config = dict(
    n_kv_head=1,
    head_dim=32,
    vocab_size=1024,
    positions='rope',
    bias='none',
    tie_embeddings=True,
    parallel_block=False,
    lr=0.00248,
    beta1=0.9,
    batch_tokens=16384,
    steps=5949,
)
Each number is 50 + 10 x the weight over its row's rms, rounded and kept within 0 to 99. Layers, rows and columns count from 0. The size before them is the row's rms in percent of the matrix's.

# gate: layer 3 MLP gate, 448x160, rms 0.101, rows 312-340, columns 0-79
# up: layer 3 MLP up, 448x160, rms 0.0995, rows 312-339, columns 0-79
# down: layer 3 MLP down (transposed), 448x160, rms 0.0871, rows 312-339, columns 0-79
gate312 100:64 58 62 58 46 50 59 57 41 49 53 47 53 59 67 38 39 38 40 41 40 68 39 46 49 52 46 71 51 47 51 28 53 61 39 37 38 42 30 53 49 55 43 55 55 62 51 44 48 54 59 54 45 53 69 53 30 39 57 57 48 58 51 42 38 54 39 56 37 54 39 56 49 56 50 36 42 55 58 46
up312 099:58 45 49 55 41 35 56 31 39 57 49 63 55 47 47 48 67 47 46 49 41 56 32 66 52 38 44 38 37 49 45 41 69 53 55 49 47 46 48 49 69 24 46 63 55 57 65 53 55 57 38 42 51 57 38 67 57 61 56 50 39 58 51 50 45 56 48 56 54 60 52 53 62 44 31 39 37 60 38 73
down312 100:53 60 71 56 48 58 58 55 42 45 41 44 60 61 52 32 51 43 47 72 60 38 68 41 49 58 41 40 44 35 35 45 47 51 52 51 64 50 41 45 46 40 47 65 42 57 45 62 71 51 42 53 34 54 36 67 47 52 70 31 56 56 50 60 56 61 44 59 65 51 47 52 49 52 53 48 51 42 50 53
gate313 103:37 64 44 49 57 53 52 41 33 67 56 56 49 33 44 52 47 49 22 38 62 41 55 45 49 44 52 51 49 47 49 64 51 37 56 53 45 48 43 57 52 63 36 31 51 54 62 50 62 63 29 40 58 58 32 65 43 46 43 68 64 53 47 45 46 56 49 48 46 51 51 46 57 53 63 52 60 45 49 56
up313 100:51 49 42 56 54 66 46 48 48 59 43 57 37 46 39 39 69 50 34 43 52 42 46 39 39 47 55 42 33 68 44 52 42 49 47 60 32 55 40 40 48 44 41 41 36 40 56 54 46 54 28 55 58 54 56 45 50 60 48 49 54 64 51 42 42 37 54 44 61 61 54 49 54 36 77 45 60 44 48 74
down313 098:48 58 64 43 51 25 59 62 67 41 43 63 53 58 61 44 39 54 53 50 54 62 64 50 50 43 65 48 55 53 57 72 55 44 46 33 68 55 36 35 52 19 53 53 51 61 36 46 46 45 46 55 43 54 47 68 58 40 47 64 59 50 44 50 62 44 39 48 33 54 33 51 41 55 51 40 46 51 39 43
gate314 103:61 46 57 57 43 57 70 45 56 66 61 62 39 34 46 59 68 53 49 59 63 46 45 36 44 38 39 48 51 33 41 50 34 72 60 55 44 43 34 58 53 56 47 47 37 59 59 45 52 36 48 47 40 40 45 39 58 53 52 42 62 45 49 55 46 47 55 42 51 60 62 37 55 38 53 47 49 39 48 56
up314 114:63 36 42 47 46 55 66 65 50 48 43 72 48 32 43 52 58 45 49 45 57 46 57 60 43 53 53 45 66 42 29 48 43 38 65 59 56 53 39 45 44 64 51 43 56 64 51 46 49 58 66 46 72 38 46 46 58 49 38 39 56 61 50 56 32 60 57 46 45 52 54 43 63 44 46 57 35 62 43 51
down314 111:63 40 65 51 59 51 46 60 45 48 41 55 38 49 39 48 49 79 61 53 44 50 35 65 65 46 44 38 37 46 44 49 46 42 75 62 50 37 44 39 30 40 37 51 51 59 38 36 48 66 55 51 57 37 54 52 48 34 47 39 44 40 47 35 44 52 66 62 43 40 44 51 40 75 54 69 33 53 40 41
gate315 094:37 55 56 65 60 49 47 59 51 61 44 53 49 40 47 53 40 54 48 38 66 50 55 52 67 30 72 38 55 35 52 43 33 43 48 60 50 55 29 54 42 46 66 48 44 40 43 46 61 55 30 60 42 50 65 41 49 52 60 51 54 49 73 53 55 39 50 49 46 41 47 51 44 55 53 60 41 51 46 27
up315 096:50 65 53 54 44 56 58 64 37 57 56 31 52 50 40 61 40 56 53 63 46 54 33 50 56 63 65 50 58 59 55 45 48 50 42 57 52 48 42 29 72 42 29 48 56 40 70 66 48 44 50 50 61 52 58 41 47 54 46 34 54 64 54 35 58 55 50 57 57 50 37 49 61 66 52 52 63 53 61 41
down315 097:43 53 48 56 44 42 52 53 58 44 68 71 37 45 61 36 48 44 53 32 43 60 49 39 61 51 66 54 40 48 49 39 74 62 51 49 43 30 48 50 35 44 57 50 54 56 46 48 41 61 51 43 33 39 37 55 52 54 67 75 45 30 43 53 48 39 34 57 56 40 56 56 59 38 55 38 55 42 48 33
gate316 092:52 54 46 59 41 38 63 33 61 45 47 46 56 55 44 42 50 60 52 48 42 43 53 38 47 38 65 42 61 58 35 53 58 42 38 38 42 51 43 69 24 70 34 76 51 47 35 58 53 58 39 54 45 62 54 61 51 48 44 52 60 65 56 49 41 61 44 66 61 55 43 40 54 42 43 33 50 38 53 46
up316 092:56 34 44 59 58 43 28 53 39 33 53 41 44 52 44 45 60 51 46 55 40 46 48 41 26 49 68 53 50 56 63 53 53 54 40 47 44 59 69 48 57 43 55 51 65 38 48 55 41 59 57 62 44 51 59 46 45 47 64 59 31 40 29 47 43 36 51 56 45 55 51 67 61 43 40 49 44 47 43 63
down316 095:43 50 61 43 36 42 52 60 45 41 40 49 44 30 18 46 56 45 64 54 55 53 45 52 54 47 47 51 48 49 56 60 52 59 55 50 53 71 57 57 36 47 43 42 42 62 54 54 61 63 60 45 53 60 66 42 58 47 49 40 49 59 51 43 64 47 54 55 56 56 44 42 40 65 19 35 64 50 61 60
gate317 109:55 40 57 61 55 52 52 52 48 51 45 63 54 46 53 51 53 75 59 39 64 60 58 54 65 44 53 49 45 33 23 32 49 34 54 55 32 32 37 67 39 45 28 51 63 57 47 46 46 59 76 58 67 29 59 42 58 73 62 47 37 55 50 54 52 58 45 49 45 43 60 65 54 51 57 46 45 34 31 58
up317 106:56 51 52 57 46 44 51 51 58 63 56 64 52 62 47 48 64 44 55 40 52 48 62 39 51 52 30 55 54 49 43 38 35 47 29 42 55 56 41 61 54 31 40 43 33 53 60 40 51 36 68 49 59 33 51 50 54 45 55 44 68 38 43 47 51 47 35 40 36 45 66 41 42 57 45 56 31 50 53 35
down317 103:54 43 51 52 58 66 47 41 54 49 51 51 49 47 54 34 52 51 68 53 55 57 35 53 47 38 50 38 45 45 44 55 60 66 60 49 64 59 41 44 46 40 53 68 69 52 43 62 40 55 49 47 64 51 55 42 48 64 38 43 32 53 56 53 52 44 63 58 55 57 39 55 44 44 63 54 53 55 42 55
gate318 106:46 42 41 39 35 49 58 51 59 63 56 59 59 49 50 39 64 60 61 44 56 51 28 46 48 47 44 66 65 69 53 45 46 52 59 48 34 36 38 59 40 46 31 47 43 58 62 42 59 54 36 54 71 33 60 41 53 49 62 49 59 61 59 55 61 75 34 39 30 61 48 57 50 32 43 62 57 48 48 31
up318 103:57 62 45 55 47 61 49 65 36 46 43 66 43 46 56 68 29 33 30 51 56 56 26 55 48 34 74 43 43 46 49 65 53 57 64 40 47 34 41 40 39 55 53 50 63 54 41 41 43 51 46 31 37 60 61 47 54 45 45 60 53 46 58 56 60 35 52 32 38 55 52 44 49 39 33 60 53 37 56 53
down318 104:33 49 35 46 64 65 33 47 63 50 62 58 45 70 39 47 58 53 47 40 41 62 57 40 52 43 50 45 54 46 48 69 46 44 53 55 58 47 47 66 52 76 47 39 46 68 53 57 54 44 62 51 56 43 34 40 44 43 61 52 37 43 37 46 30 47 60 56 49 58 43 45 39 58 49 61 53 36 26 35
gate319 094:55 47 67 58 32 59 49 59 58 56 61 46 41 42 47 56 39 63 63 44 53 46 68 46 49 32 52 58 52 46 59 59 63 55 42 30 50 55 58 50 49 28 46 49 61 65 38 52 53 65 33 28 55 56 47 60 32 75 52 40 37 49 57 41 29 40 40 36 43 45 46 49 38 53 47 47 44 63 63 50
up319 094:64 50 39 62 56 70 60 43 58 42 42 52 48 58 37 54 49 56 57 35 61 53 54 62 48 64 54 33 55 43 41 24 25 45 40 55 45 47 40 68 37 53 39 47 61 58 35 29 59 47 67 44 59 42 50 66 49 44 59 35 52 50 45 52 62 67 73 72 45 55 45 41 48 45 47 67 50 37 47 46
down319 097:64 55 51 47 46 49 53 43 50 63 43 51 43 74 50 63 51 44 45 55 44 60 62 48 61 49 30 55 42 61 34 49 65 37 45 58 45 52 62 33 42 42 62 62 43 50 50 68 71 41 51 52 50 57 24 34 58 62 58 67 57 41 56 43 53 46 41 37 49 42 35 34 56 39 51 46 38 44 60 49
gate320 098:57 44 56 38 31 60 34 48 35 52 64 59 39 40 59 56 50 59 45 38 44 29 40 54 31 54 53 43 50 59 29 53 53 43 26 41 58 35 50 68 38 69 43 49 43 54 50 47 57 57 52 63 48 41 50 53 41 61 40 38 48 41 51 47 61 59 39 45 36 60 60 49 42 55 39 46 52 39 52 58
up320 095:62 45 36 42 42 36 48 51 51 50 52 61 45 33 52 42 50 52 53 60 44 29 54 61 36 47 27 64 29 51 29 48 43 40 39 64 51 28 31 55 50 57 55 56 56 46 42 60 54 42 49 57 57 49 49 43 50 55 41 55 35 55 60 35 64 70 43 32 44 56 61 50 52 54 50 50 62 55 59 56
down320 090:36 49 49 49 44 65 50 67 42 41 39 59 58 47 46 41 50 45 53 35 48 41 46 53 51 38 48 41 51 47 51 57 45 57 54 51 56 58 58 32 58 57 44 41 59 57 53 60 43 57 54 57 46 54 46 46 58 45 25 49 41 86 29 46 42 34 40 61 42 53 47 54 56 63 45 45 52 45 38 64
gate321 099:41 68 46 55 56 42 60 77 40 54 47 61 32 62 53 48 53 48 45 51 38 55 50 43 54 47 60 37 39 51 45 60 46 28 59 54 58 44 36 24 53 71 45 42 29 54 56 48 51 50 42 57 48 53 38 51 53 30 49 33 43 58 50 56 41 54 38 46 48 46 48 47 43 56 51 43 53 35 41 28
up321 101:54 52 31 46 49 70 62 65 52 56 57 46 56 47 61 40 50 59 50 45 56 39 61 53 57 47 57 39 52 57 52 46 55 39 44 66 44 46 45 48 48 58 59 38 50 49 47 58 51 44 63 45 49 45 51 65 44 51 58 37 56 60 57 59 42 65 62 53 55 47 43 42 55 42 50 37 52 39 27 53
down321 100:53 32 65 45 50 38 57 47 41 48 40 62 55 46 47 50 61 47 56 64 30 47 50 39 78 42 47 39 40 63 49 46 54 51 40 57 61 52 27 59 44 53 55 51 50 51 62 55 27 58 38 55 51 47 50 42 50 45 48 69 44 30 52 55 58 52 46 57 42 58 53 24 44 55 50 39 48 43 57 41
gate322 097:30 59 68 41 47 61 53 58 54 48 51 49 49 63 44 48 62 56 58 36 21 40 51 41 69 59 40 46 68 43 45 45 48 66 23 70 38 46 46 59 50 27 54 34 53 33 62 46 54 56 53 46 45 84 63 44 43 61 34 31 56 49 48 61 45 28 45 39 59 51 47 52 38 43 63 47 41 42 65 47
up322 098:44 40 49 58 48 62 37 52 32 45 47 40 41 47 31 55 37 55 49 46 62 42 54 51 41 53 30 42 63 53 52 54 56 30 60 42 53 51 36 57 41 47 60 46 43 26 45 62 63 63 43 69 59 45 52 41 44 66 48 44 44 60 40 52 42 31 71 42 58 41 61 48 56 36 60 43 48 42 46 63
down322 102:59 46 61 58 46 49 67 47 69 61 47 39 49 48 34 36 44 47 50 59 51 73 47 44 48 57 54 35 39 45 51 63 72 61 57 48 47 44 56 42 46 60 48 53 41 56 39 52 29 45 42 40 63 59 74 60 41 47 39 40 41 48 61 52 52 46 52 40 33 52 45 54 39 57 28 50 50 60 61 59
gate323 102:44 47 43 39 59 40 64 47 46 54 48 56 39 44 52 52 44 29 34 47 54 56 44 34 30 60 54 56 43 54 23 49 66 50 51 42 41 43 66 37 36 44 51 50 53 38 38 50 75 48 44 42 42 61 43 54 36 39 63 54 39 51 57 56 56 33 57 57 56 57 38 38 48 60 41 40 51 68 50 52
up323 100:49 56 77 59 66 47 36 36 57 52 68 37 42 72 67 46 24 43 40 54 39 35 54 41 62 57 64 50 47 36 53 51 46 55 55 59 47 61 51 49 50 40 39 55 51 46 53 51 37 43 48 50 57 60 57 62 47 59 54 53 48 49 36 28 40 25 38 37 62 49 47 47 50 49 78 38 68 48 43 39
down323 099:42 58 54 50 47 49 47 47 58 60 47 47 49 34 50 58 54 61 44 58 67 55 45 62 49 65 46 42 70 43 54 69 58 60 54 46 53 69 48 47 67 46 61 57 32 48 39 43 55 57 58 41 48 45 54 44 54 38 50 56 54 42 69 45 43 58 50 51 34 47 60 58 32 41 48 56 27 43 57 51
gate324 097:50 47 48 35 44 44 61 48 53 47 41 46 40 46 46 53 43 51 43 51 58 52 55 51 46 62 64 54 41 68 43 51 38 24 43 57 52 55 38 55 26 65 35 33 48 56 52 49 61 60 55 61 48 52 48 41 56 66 45 29 41 61 52 51 36 50 43 45 29 33 71 39 32 47 53 58 37 73 37 61
up324 106:60 52 50 48 60 47 45 59 48 51 58 52 57 55 51 37 61 54 30 56 38 41 64 59 68 41 45 47 56 41 35 30 50 58 42 54 40 64 48 56 55 69 47 65 58 59 56 31 41 40 42 63 54 35 37 61 47 59 43 52 32 29 41 60 40 57 64 49 70 67 62 47 49 53 71 55 51 46 60 40
down324 107:55 50 49 53 37 47 51 62 48 40 73 49 68 65 34 68 41 50 55 58 51 55 60 46 47 40 52 56 68 57 37 47 65 63 32 50 82 68 51 53 39 55 33 63 57 52 47 37 38 39 55 35 46 47 62 53 49 50 41 52 49 66 43 38 42 36 56 38 50 44 46 40 60 52 56 37 32 46 47 42
gate325 098:39 47 49 58 64 54 45 48 52 40 55 51 31 72 48 50 37 44 38 61 47 66 56 52 42 39 62 55 48 44 57 48 48 50 57 61 42 33 43 65 43 52 46 39 50 50 40 51 47 42 56 60 53 60 30 51 48 45 43 55 47 61 47 36 54 58 49 49 41 25 29 61 44 26 49 37 47 46 42 42
up325 098:53 52 63 58 36 45 53 48 49 52 65 49 55 50 19 50 60 54 52 27 45 46 55 34 52 56 62 27 57 53 63 43 59 48 52 61 49 46 44 70 63 37 61 36 55 54 53 46 48 55 37 44 50 53 39 46 64 54 47 47 55 53 52 64 36 45 64 62 41 47 48 39 50 52 48 53 58 39 66 47
down325 098:38 47 55 59 60 46 66 46 48 32 49 42 63 54 56 39 64 47 53 54 55 35 48 53 64 45 38 40 27 49 40 55 35 44 57 35 47 30 50 34 37 55 28 48 57 44 41 50 53 47 43 51 62 41 46 36 46 34 69 51 50 21 48 59 36 43 34 47 32 38 56 37 34 43 25 39 43 65 52 42
gate326 106:51 28 40 52 48 46 55 49 54 42 48 56 48 57 57 60 61 49 73 46 63 61 47 47 39 70 53 36 47 67 48 53 61 39 54 43 44 47 53 37 43 43 68 55 31 45 47 53 55 37 49 58 45 51 41 33 54 76 43 55 73 61 57 52 33 52 52 59 59 57 52 50 55 41 48 57 39 69 34 56
up326 106:70 58 40 46 59 50 54 46 45 42 60 52 53 47 40 72 31 59 39 48 58 35 50 50 45 47 62 37 42 50 54 48 55 44 57 57 26 47 41 50 38 54 54 52 34 51 32 44 31 63 65 57 71 62 56 56 65 44 49 41 56 49 42 36 37 62 59 45 49 46 44 41 51 60 50 48 33 63 58 43
down326 107:66 66 69 49 60 34 47 53 44 40 43 40 56 63 36 49 40 45 62 40 52 57 40 45 38 59 52 60 57 42 58 41 49 44 50 44 59 55 54 49 47 52 52 51 56 47 68 46 39 58 40 34 40 56 51 43 41 39 72 49 41 63 69 73 55 56 51 47 50 67 51 47 42 56 30 63 54 50 57 52
gate327 104:33 42 60 59 55 48 45 40 40 61 50 54 35 42 54 57 63 46 46 56 46 54 60 51 40 63 44 45 48 29 37 46 60 66 31 61 55 48 48 47 51 41 56 35 50 48 42 49 54 54 63 50 48 66 45 59 62 63 59 45 43 44 59 59 42 59 53 66 39 55 55 43 43 71 63 50 56 57 18 59
up327 109:41 58 54 55 50 36 42 53 58 57 54 55 64 48 60 40 38 41 42 53 51 74 55 61 44 50 46 58 41 57 60 61 54 43 28 47 59 58 61 40 48 60 49 24 52 61 69 53 38 37 64 33 62 60 40 66 53 56 29 69 32 46 47 48 40 48 36 41 49 48 63 49 63 53 57 60 49 58 31 53
down327 106:50 50 54 41 49 67 69 37 61 37 46 50 57 55 39 42 46 47 44 53 62 34 46 50 65 55 36 45 65 55 40 47 51 51 63 46 54 53 30 67 44 40 51 60 40 47 44 52 42 51 30 41 54 63 41 55 60 37 48 48 44 46 44 45 38 51 53 24 72 60 45 44 52 37 35 58 53 33 62 42
gate328 098:50 51 56 47 49 54 51 56 56 55 48 56 41 48 68 49 34 55 59 50 62 34 26 62 52 70 50 43 55 52 51 52 44 34 37 56 42 47 48 57 57 29 54 40 33 58 50 52 44 52 54 52 71 45 42 33 47 55 64 38 36 56 58 43 56 67 30 51 67 55 50 76 53 67 50 63 51 56 38 58
up328 106:50 50 49 38 59 43 55 49 65 46 35 39 40 50 42 47 36 59 59 59 75 65 41 47 55 59 51 45 35 48 56 54 58 45 25 32 68 48 53 72 63 42 67 52 50 44 45 40 45 51 66 38 62 56 34 47 49 40 50 55 39 51 54 51 64 49 61 54 69 49 43 57 53 57 42 39 42 47 57 28
down328 096:39 46 34 60 47 35 64 36 58 36 50 49 55 73 31 55 70 53 41 48 46 59 46 33 51 41 35 46 62 43 52 37 47 55 61 65 58 64 51 50 52 55 50 47 63 53 60 67 47 55 54 50 41 51 47 58 54 49 24 59 54 73 44 47 44 58 60 49 52 44 57 37 44 65 52 54 66 48 40 53
gate329 094:35 46 53 54 54 47 60 41 53 49 30 58 45 34 79 48 38 49 53 38 40 44 53 46 66 63 62 55 62 58 45 42 33 50 39 50 46 43 36 51 39 37 43 52 59 47 42 45 45 69 52 62 60 57 42 44 61 53 54 36 43 49 47 49 67 50 31 28 53 51 60 66 56 60 53 40 56 57 48 44
up329 098:48 57 61 64 59 39 46 47 39 30 50 68 33 47 43 58 58 39 55 66 47 40 58 52 47 38 54 59 41 71 55 51 49 59 46 40 46 38 44 54 61 29 39 46 67 60 51 44 48 57 67 46 32 46 63 51 53 64 54 55 31 40 38 62 58 45 38 44 39 60 56 62 61 64 58 43 48 58 52 64
down329 099:52 52 46 37 44 47 49 60 44 57 54 62 50 42 48 35 58 58 51 50 44 65 40 57 65 35 41 38 58 39 63 54 51 40 61 57 51 51 41 50 54 66 47 55 41 46 50 33 34 54 39 55 35 38 54 68 48 59 46 59 65 50 55 59 42 46 58 50 77 39 59 42 37 37 56 52 55 47 51 40
gate330 092:48 44 43 33 51 64 49 58 57 63 27 53 60 60 46 53 49 48 42 64 51 63 34 43 47 34 60 70 62 54 52 59 54 63 49 44 56 43 53 57 50 39 39 42 50 43 58 56 56 36 39 42 46 28 52 50 43 54 49 52 57 58 56 57 53 40 50 46 61 52 45 48 62 54 46 41 44 48 32 65
up330 093:70 53 51 45 51 56 43 44 31 66 62 51 52 56 41 30 51 55 42 54 61 44 45 44 48 41 55 62 42 61 55 30 34 39 52 41 49 31 41 53 47 39 45 51 46 42 54 56 51 60 46 54 64 58 47 41 51 60 43 58 53 49 58 52 47 42 63 62 53 62 45 62 47 62 51 60 34 35 41 31
down330 097:71 50 35 45 42 45 50 48 51 20 39 53 68 59 41 45 63 53 45 60 56 40 47 43 61 46 47 66 61 58 55 59 50 52 42 44 53 58 56 37 53 62 61 50 64 41 58 55 48 59 63 44 48 74 55 58 52 59 27 64 52 58 42 40 42 53 57 61 50 44 51 53 30 68 64 52 69 58 42 63
gate331 102:44 49 42 75 45 41 58 49 59 71 73 39 51 45 59 60 52 52 54 40 56 40 32 43 44 44 43 45 43 44 41 49 49 67 54 52 37 41 27 48 54 38 37 50 63 57 58 49 56 58 46 44 48 56 69 62 35 59 49 42 44 43 78 48 50 53 34 41 64 48 34 39 50 59 64 50 51 51 53 55
up331 100:46 69 58 41 57 46 41 44 35 58 51 48 60 44 57 45 52 60 41 59 39 49 50 22 28 62 43 64 50 57 36 60 40 46 33 61 40 38 47 37 63 42 63 39 64 64 36 51 38 41 45 43 41 38 50 36 44 45 43 61 49 56 68 32 56 51 43 52 51 58 56 43 59 53 57 50 31 56 29 60
down331 102:59 53 62 56 32 57 54 43 69 27 58 54 55 44 67 72 48 46 52 47 42 37 53 65 52 46 57 46 54 46 44 32 48 53 50 47 47 63 31 57 57 62 51 61 39 42 39 36 69 47 61 61 43 49 43 36 42 52 61 50 48 43 36 54 52 58 53 51 63 43 56 41 58 52 48 52 51 45 53 52
gate332 100:48 47 40 50 49 40 59 42 46 76 58 51 38 55 42 58 65 47 36 40 57 41 39 35 44 50 44 61 44 50 46 58 36 46 51 44 51 37 69 59 57 26 40 36 56 56 59 36 55 61 64 62 54 47 37 55 42 53 63 54 47 64 60 43 51 66 47 46 50 57 53 53 42 34 43 52 39 60 51 58
up332 099:52 40 60 44 50 45 48 55 51 29 52 36 51 42 48 41 45 62 52 74 52 34 51 42 36 39 40 46 47 54 52 58 52 46 56 52 47 60 44 63 53 51 52 52 42 53 32 62 50 55 50 31 32 36 69 48 50 56 32 52 50 69 63 58 40 45 55 55 40 33 41 45 49 42 49 36 48 30 43 66
down332 101:49 24 42 60 44 57 47 46 36 49 25 34 53 52 52 49 48 43 52 52 45 38 42 63 50 40 57 70 44 48 44 53 61 56 49 56 56 48 54 45 48 63 53 33 59 26 47 56 57 50 64 40 43 47 50 65 41 49 29 72 40 52 51 30 58 59 34 58 59 54 49 58 60 58 42 58 54 66 63 39
gate333 098:73 47 59 71 60 47 39 53 66 56 50 51 43 59 52 44 56 48 40 52 51 54 42 46 50 58 56 69 53 53 43 35 64 57 51 57 50 51 49 45 51 49 42 68 67 36 50 44 53 57 39 43 31 49 58 55 30 54 55 51 55 59 46 53 44 49 43 45 40 44 60 52 52 49 45 34 54 55 57 54
up333 099:48 24 48 46 64 47 32 46 41 49 50 56 52 48 51 54 41 56 42 65 38 52 35 65 50 52 34 54 35 62 47 40 64 42 41 55 44 45 60 44 50 51 55 68 37 52 61 54 48 50 30 60 42 50 51 54 68 36 58 57 51 45 49 59 51 63 56 42 65 51 62 45 41 59 49 47 45 59 45 52
down333 100:57 48 61 73 57 49 70 63 46 68 53 58 69 44 54 53 40 45 50 45 59 42 58 51 45 54 53 43 30 40 63 48 41 62 39 57 33 36 54 24 42 55 47 37 44 44 52 33 49 48 41 51 53 42 43 37 52 48 66 61 57 38 66 46 54 38 51 64 45 47 42 53 66 37 54 51 45 62 47 54
gate334 101:45 57 39 44 55 46 61 41 59 60 33 52 61 60 65 41 58 36 60 64 61 53 55 48 31 55 58 51 50 58 36 43 56 38 55 35 49 50 36 44 40 56 51 51 58 39 56 39 56 47 47 31 56 47 57 51 56 44 50 60 45 56 64 51 58 64 70 80 45 36 51 48 38 42 44 51 50 56 50 43
up334 100:40 50 46 47 49 56 47 56 42 58 61 51 42 35 64 44 51 58 62 38 64 65 42 52 63 45 32 60 28 36 46 43 32 58 35 49 54 49 49 61 48 53 49 43 47 40 46 48 32 60 60 45 54 50 51 45 64 59 47 62 64 47 28 57 44 51 52 37 49 45 56 54 56 68 46 43 60 39 67 34
down334 096:57 62 52 48 50 58 60 38 64 48 43 48 63 45 48 36 51 40 52 51 41 57 51 63 47 57 50 53 30 42 41 55 43 59 45 32 64 57 39 56 58 51 55 60 54 56 50 37 60 39 42 46 62 44 58 46 64 40 56 53 45 49 51 61 50 60 36 58 46 45 34 38 50 42 61 54 16 38 52 56
gate335 098:48 50 49 60 41 36 43 61 49 35 68 50 67 53 26 43 54 55 47 43 44 62 32 36 44 48 78 53 52 46 19 42 45 60 44 39 52 43 55 43 46 51 39 46 44 46 70 36 54 50 55 50 39 39 56 58 51 50 46 48 61 49 45 45 54 52 59 58 45 51 48 43 42 60 60 45 51 38 42 44
up335 094:38 51 65 51 55 59 45 50 66 59 41 41 45 47 56 53 46 53 45 58 58 61 47 51 52 44 45 39 31 50 32 48 46 70 61 45 39 58 38 47 52 53 69 49 23 51 58 52 44 54 62 66 37 79 46 48 53 33 47 45 48 59 61 50 62 57 65 34 42 59 53 59 61 41 51 35 54 55 52 50
down335 095:42 43 48 59 45 59 57 43 74 40 65 41 50 64 62 47 66 47 58 40 44 49 32 54 35 62 44 48 50 53 68 52 35 44 50 50 58 69 44 36 58 48 40 59 44 46 59 43 37 50 52 45 46 46 39 58 51 38 54 41 56 35 44 40 49 44 59 62 56 68 57 56 62 41 52 35 50 50 59 68
gate336 098:52 51 40 57 51 57 46 54 59 71 54 49 46 39 48 60 57 52 41 41 68 55 45 57 57 31 40 51 38 55 54 34 62 45 49 28 52 56 53 66 52 46 53 43 40 54 64 44 54 43 59 42 38 62 35 61 46 56 54 42 59 74 47 34 32 58 38 61 45 48 50 62 49 40 49 42 38 56 19 52
up336 098:38 64 60 56 33 51 74 50 62 68 29 56 47 50 34 37 46 58 49 42 56 60 41 29 60 59 73 62 59 63 65 66 40 57 60 45 60 62 49 50 53 46 32 53 56 58 41 37 50 40 48 58 64 46 60 46 56 39 65 53 57 48 51 33 53 58 39 59 59 60 40 63 46 42 54 60 63 28 48 54
down336 098:76 49 38 45 59 45 57 46 54 51 74 68 40 51 40 46 52 67 59 41 35 53 36 63 46 53 51 68 47 50 55 63 58 39 56 39 39 47 61 41 66 58 46 45 46 62 63 43 58 50 55 54 52 49 43 41 40 46 33 62 46 51 42 55 62 56 68 49 37 68 65 49 35 45 43 39 49 46 46 41
gate337 107:47 30 50 59 50 30 36 56 53 56 60 43 64 50 50 60 41 55 46 64 66 43 51 65 58 48 70 53 63 38 51 58 52 47 27 56 39 44 44 48 55 52 57 27 42 63 43 51 57 42 44 44 52 29 47 64 44 41 48 49 57 44 50 35 47 40 41 44 53 48 44 36 55 47 55 40 42 55 56 36
up337 104:19 57 47 59 52 53 60 63 50 53 47 42 71 57 55 52 30 57 31 44 35 46 44 50 52 51 55 41 55 47 51 45 42 46 66 48 43 35 45 60 54 53 47 41 37 61 50 63 64 70 71 62 63 50 61 50 48 48 43 35 41 54 54 53 55 52 44 57 45 55 44 42 57 60 71 57 46 49 39 49
down337 104:57 51 45 61 51 54 34 39 53 63 43 56 40 65 54 27 51 70 50 55 43 39 47 54 68 46 50 53 47 38 55 36 53 51 51 59 66 64 36 41 50 44 53 45 60 46 57 54 38 68 32 38 38 46 58 40 55 49 43 59 51 46 53 55 52 41 47 34 50 41 49 46 42 62 68 61 61 48 40 59
gate338 102:54 31 62 51 70 48 40 46 70 68 57 38 42 57 47 41 53 52 64 46 45 64 57 58 60 52 49 75 49 54 49 74 45 31 56 50 43 58 61 67 53 60 33 46 54 62 43 47 64 40 42 48 44 36 62 46 77 46 46 61 35 57 49 50 37 53 38 44 50 34 50 72 40 43 47 51 46 61 53 58
up338 097:44 70 53 61 40 52 49 50 55 53 35 66 77 37 60 42 51 60 30 49 70 51 59 41 59 43 64 52 56 57 51 68 45 31 44 45 49 53 39 53 40 47 45 57 30 41 51 40 53 66 50 50 60 63 52 68 44 48 47 59 54 46 61 58 58 62 69 52 53 30 44 68 39 65 48 51 47 45 61 48
down338 103:59 64 59 38 53 36 56 60 42 49 49 48 53 43 51 55 62 63 49 34 53 49 43 51 58 48 59 68 37 56 36 35 64 55 55 41 22 53 51 57 62 56 68 50 40 54 53 45 70 40 41 55 26 57 42 37 51 42 60 33 54 46 50 52 41 55 40 56 38 56 46 54 50 25 59 43 48 33 36 44
gate339 104:67 61 55 45 45 58 54 31 51 55 46 56 46 48 54 44 41 37 35 30 68 50 36 53 60 52 52 40 50 70 53 45 67 33 58 55 37 63 50 62 55 52 58 59 41 38 67 46 50 40 60 42 48 32 73 55 56 57 55 55 36 55 63 64 29 62 58 53 56 44 49 31 36 61 60 53 51 60 49 53
up339 102:61 49 42 35 65 30 49 40 35 49 51 58 52 49 59 63 40 55 54 45 41 50 72 49 44 56 66 40 39 53 59 50 33 58 56 68 28 51 54 49 45 71 71 48 67 45 44 56 54 44 63 53 49 52 50 35 32 36 52 46 68 46 46 33 69 52 44 41 59 53 50 54 43 34 34 46 55 48 49 41
down339 099:56 61 45 44 57 46 54 67 46 46 59 34 40 53 32 49 44 45 55 58 45 67 51 45 65 44 50 47 71 56 54 41 31 43 35 49 46 51 60 63 50 41 43 47 56 50 44 50 76 67 35 59 55 63 42 48 61 42 75 60 50 45 36 26 53 41 52 29 40 39 51 38 61 50 54 47 47 54 51 45
gate340 099:58 40 62 69 61 53 48 45 47 47 65 51 63 29 47 50 58 55 48 45 61 71 47 56 55 36 47 57 55 67 39 55 57 40 53 52 46 38 57 64 56 48 41 42 61 53 49 35 41 52 47 47 41 49 45 68 58 31 51 52 36 40 54 61 39 61 49 56 54 29 63 46 59 60 73 44 67 53 53 60